Each number is 128 + 32 x the weight over its row's rms, rounded and kept within 0 to 255. Layers, rows and columns count from 0. The size above them is the row's rms in percent of the matrix's.

# layer 4 attention key, 128x192, rms 0.151, rows 101-104, columns 0-191
size [102 114 104 111]
[[171 172 107  92 104 120 125  89 135 130 123 191 124  84 143  69  67 108 111 148 145 181 122  80  72 123  76 137 130 100 129 173 142 135  48 172  80  93 156 131 138 109 127 148 113 174  92  85 181 145 100 151 135  86 148 154 150 103 141  67 112  80 181 182 145 145  90 130 151 193 138 155 145 102 149 164 157 128  65 151 118 143 167 154 158 103 135 136 123 118 117  78 141 113 157 139 137 132 165 149  57 117 144 171 192 125 165 156 126 106 110 139 163 170 149 152 160 186 167 109 135  77 149 155 154 148  91  85 220 135 124 146  98 109 112 136 131 100 176 155 116 104  87 165 157  80  96 136 115  67 126 148 106 132  83  84 124 137  91 124 128  92 137 108  71  90  99  84 132 138 172 147 130 121 157  97 168 106 120 131 132 151 131 166 134 132 151 167 179 199  94 101]
 [160 137  59 155 122  92 101  65 144 168  82 192 145  39 153  87 129 100 138 173  96  67 104 153 111 138 130 109 131  97 108 120  76 135 140  80 157 111 155 116 116 122 143 125  92 103  74 172 128 140 117 151  68 155 138 191 128  95 152  87 157 161 145 101 164 141 137 111 154  70 137 121 156 134 120 201 129 140 107 147  92  99 127 104  74  94 134 132  68  72 125  82 119  99 112  91 170 177 175 128  90 156 105 110 115 130 145  98 129  99 145 174 135 131 175 147 104 112  64 171  82 174 101 149 106 125 115 183 178 147 131 195 105 120 116 137 127  98 124 117  81 149 121 151 170 202 143 182 127 142 162 116 132 149 107 116  93 105 136 177 145 122 132 154  87 110 187 181 126  92 126 130  89 118 196 151 136 161 104 123 130 113 134  93 175 120  55  92 109 128 102 142]
 [159 147 114 188 136 108 120  93 103 141 126 103 128 174 112 120 149 126 117 133 189 145 102  80 151 155 149  88 188 132 136 116 125 149  96  90  98 135  80 184  72  95  98 148 122  85 149 104 143 178  84 115  90 128  91 127  80 129 158 157  94 125 122  82  57 117 145 154 132 158 151 130 129 166 127  81  82 163 117 141 179  85  70 178 129 118  85  88 138 105 110 110 137 115 163 121 140 129 117 138 122 107 151 164 139 177 150 147 162 139 158 162 156 109 174 127 151 129 105 193 137 157 119 114 142 139 103 113 182 132 112 178 173 152 155 109 141 119 124  87 128  54 127 111 160 103  57 143  88 198 112  62 161 170 180 142  39 165  64 144 130 134  85 117 116 187 145 180 122 136 167 117 139 125 150 120  84 193 102 179 107 150 119 118 123 104 190 197 164 126 113 123]
 [155  72  97 156 149 162 101 129 119 141  96 123 108 111 139  57 128 118 185 111 163  49 149 157  90 141 164 139 127 134 111 117 128 120 127 156 100 121 126 166 121 102  95 151 103 105 111 177 151  57  59 131  85  88  95 100 121 109 132  87 118 127 143 114  89 113 104 153  93  86 144 124 109 138 122  60 122  60 167 108 107 150 113 160 147  93 115 124  80 103 121 168 212  97 105 109 123 182  88 115 124 111 165 188 101 115 127 137  92 120 166 154 177 156  99 140 139  55 126 111 121 139 144 161 185 195 118 153 142  39 183 157 127 105 128 122 174 134 169 102 133 139 143 128 117 108 178 120 154 212 138 134 146  98  64 120 138 123  93 156 140 108 156 168 154  93 107 222 164 119 135 127 154 116 135 136 127  86 171 135 131 161 189 193 148  99 107 123 102 135 155 124]]
# layer 4 attention query, 128x192, rms 0.161, rows 102-105, columns 0-191
size [114 108 109 108]
[[165 130 176 108 108 134 112 127 165 110 160  97 152 124 133  72 100 156 122 173 128 120 182 159 139  73  93 114 136 138 132 132  58 134 139 111 128 156 154  76 127 150  70 106 106 130 126 148 115 148 200 105 107 180 136  89 126 110 164 125 140  83 139   0 142 146 143 117 155 125  89  65 111 116 131 141 110 155 110 152 102 129 159 123 154 104 129 130 133 101  94 115 138 129 136 109  97  95 147 149 142 108 134 151 127 119  34 100 137 115 114 138 128 128 144 137 154 118 106 138 122  93 139 167 140 162 105 175 116 146 144  94 165  86 114 159 115 120 150 101  65 179 142  97 131 113 125 168 137 136 106 176  80 149 149 107 146 191 137 200 104 100  48 109 113 147 105 137 138  92 117 168  50 152 187 149 136 157 183 147 128  65 180 128  57  94 152  87  99 188 150  70]
 [133 136 131 179 162 154 159 102 172 138  86 142 168 174 111 169 148  90 103  97 167 130 114 125 171 174 185  44 161 125 119 121 110  66 124 101 103 113  94  95  97 176  97 112 170 111 153 107 119 143 141 102  83 170 101 146 132 130 191 103 162 139 159 112 110  64 134 151 112  91 111 103 158 113 162 123 139 143 149 112  80 106  48 136 136 125 145 135 122 139  93 157  98 119 153 157 121 145  82 122  77  66 133 137 125 151 138  92 140  97 159 181 103  86 209 169 136 110  83 121 197 170  89 102 134 120 127 142 146 100 159 117  90 134 115 104 124 174 141 121 200 164 126 135 127 121  55 139 119 191 166 163 101 130 155 123 164 130  67  83 184 185 160 118 144 149  83 169 185 135 168 125 110  68 122 172 130 141  80 144 169 122 153 133 107 152 164 143  86  90 139 108]
 [182 126 182 190 109 130 192 104 124 103  82  81 123 139 163 123  86 130 115 127 130 136 148 109 127 122 120  90 162  92 150 108 140 130 171 151 147 138 158 139 131 104 123 113 155 111 125  75  98 104 122 106 143 106 116  71 151  85  99 215  96  69 106 103 117 121 102 166  88  70 160  99 124 170 177 148 103 129  96 135 121 151 121 149 132 178  79 149  96 116 135 131 120 168 166 120 109 131 107 128 134  91 152 132 113 210 104 164 193  97  85  95 147 190 111 140 107  81 115  88 167  88  99 115 151 125 116 153 133 108 153 182 168 130  97 173 119  80 142 129 126  91 139  92 106 109 130 170 128 157 157 127  46 102 112 140  96 159 140 156 141 136  86  43 186 141 117 190 171 136  81 169  70  94 177 153 182 123  83 158 183 142 116 191 111  73 158 130 124 126 118 129]
 [179 150 100 196 105 131 157 159 221 140 160 131 120 108 136 119  95 137 131 107  99 156 130 100 103 103 142 157 142 121 133 147 141  74 102 128 117 165 216  95  68 119 156 127 131 105 103 148 153  68 162 109 121 103 160 111  97 136 169 147 145 169 118 132 126 157 146 167 110 142 140 196 186  97 145 157 118 133 184  96 135 153 163  98 168 119 112 172 114 110 162 131  78 148 114 148  96 101 118 120 154 121 141 122 159 158 121 123  39  96 100 131 130 156  59 112 137 120 145  59 159  90 139 127 105 136 132 172  84 127  91 151 109  94 102  69  96 153 133 135 120 186  76  96 142  90 136 121 102 135 105 146 172  71 171 152 146  70 157 137 104 121 163  90  97 120 102 143 122  77 105 146 119  90 112  45  97 101 132  74 159  62 124 183 151 166  93 130 137  49 149 153]]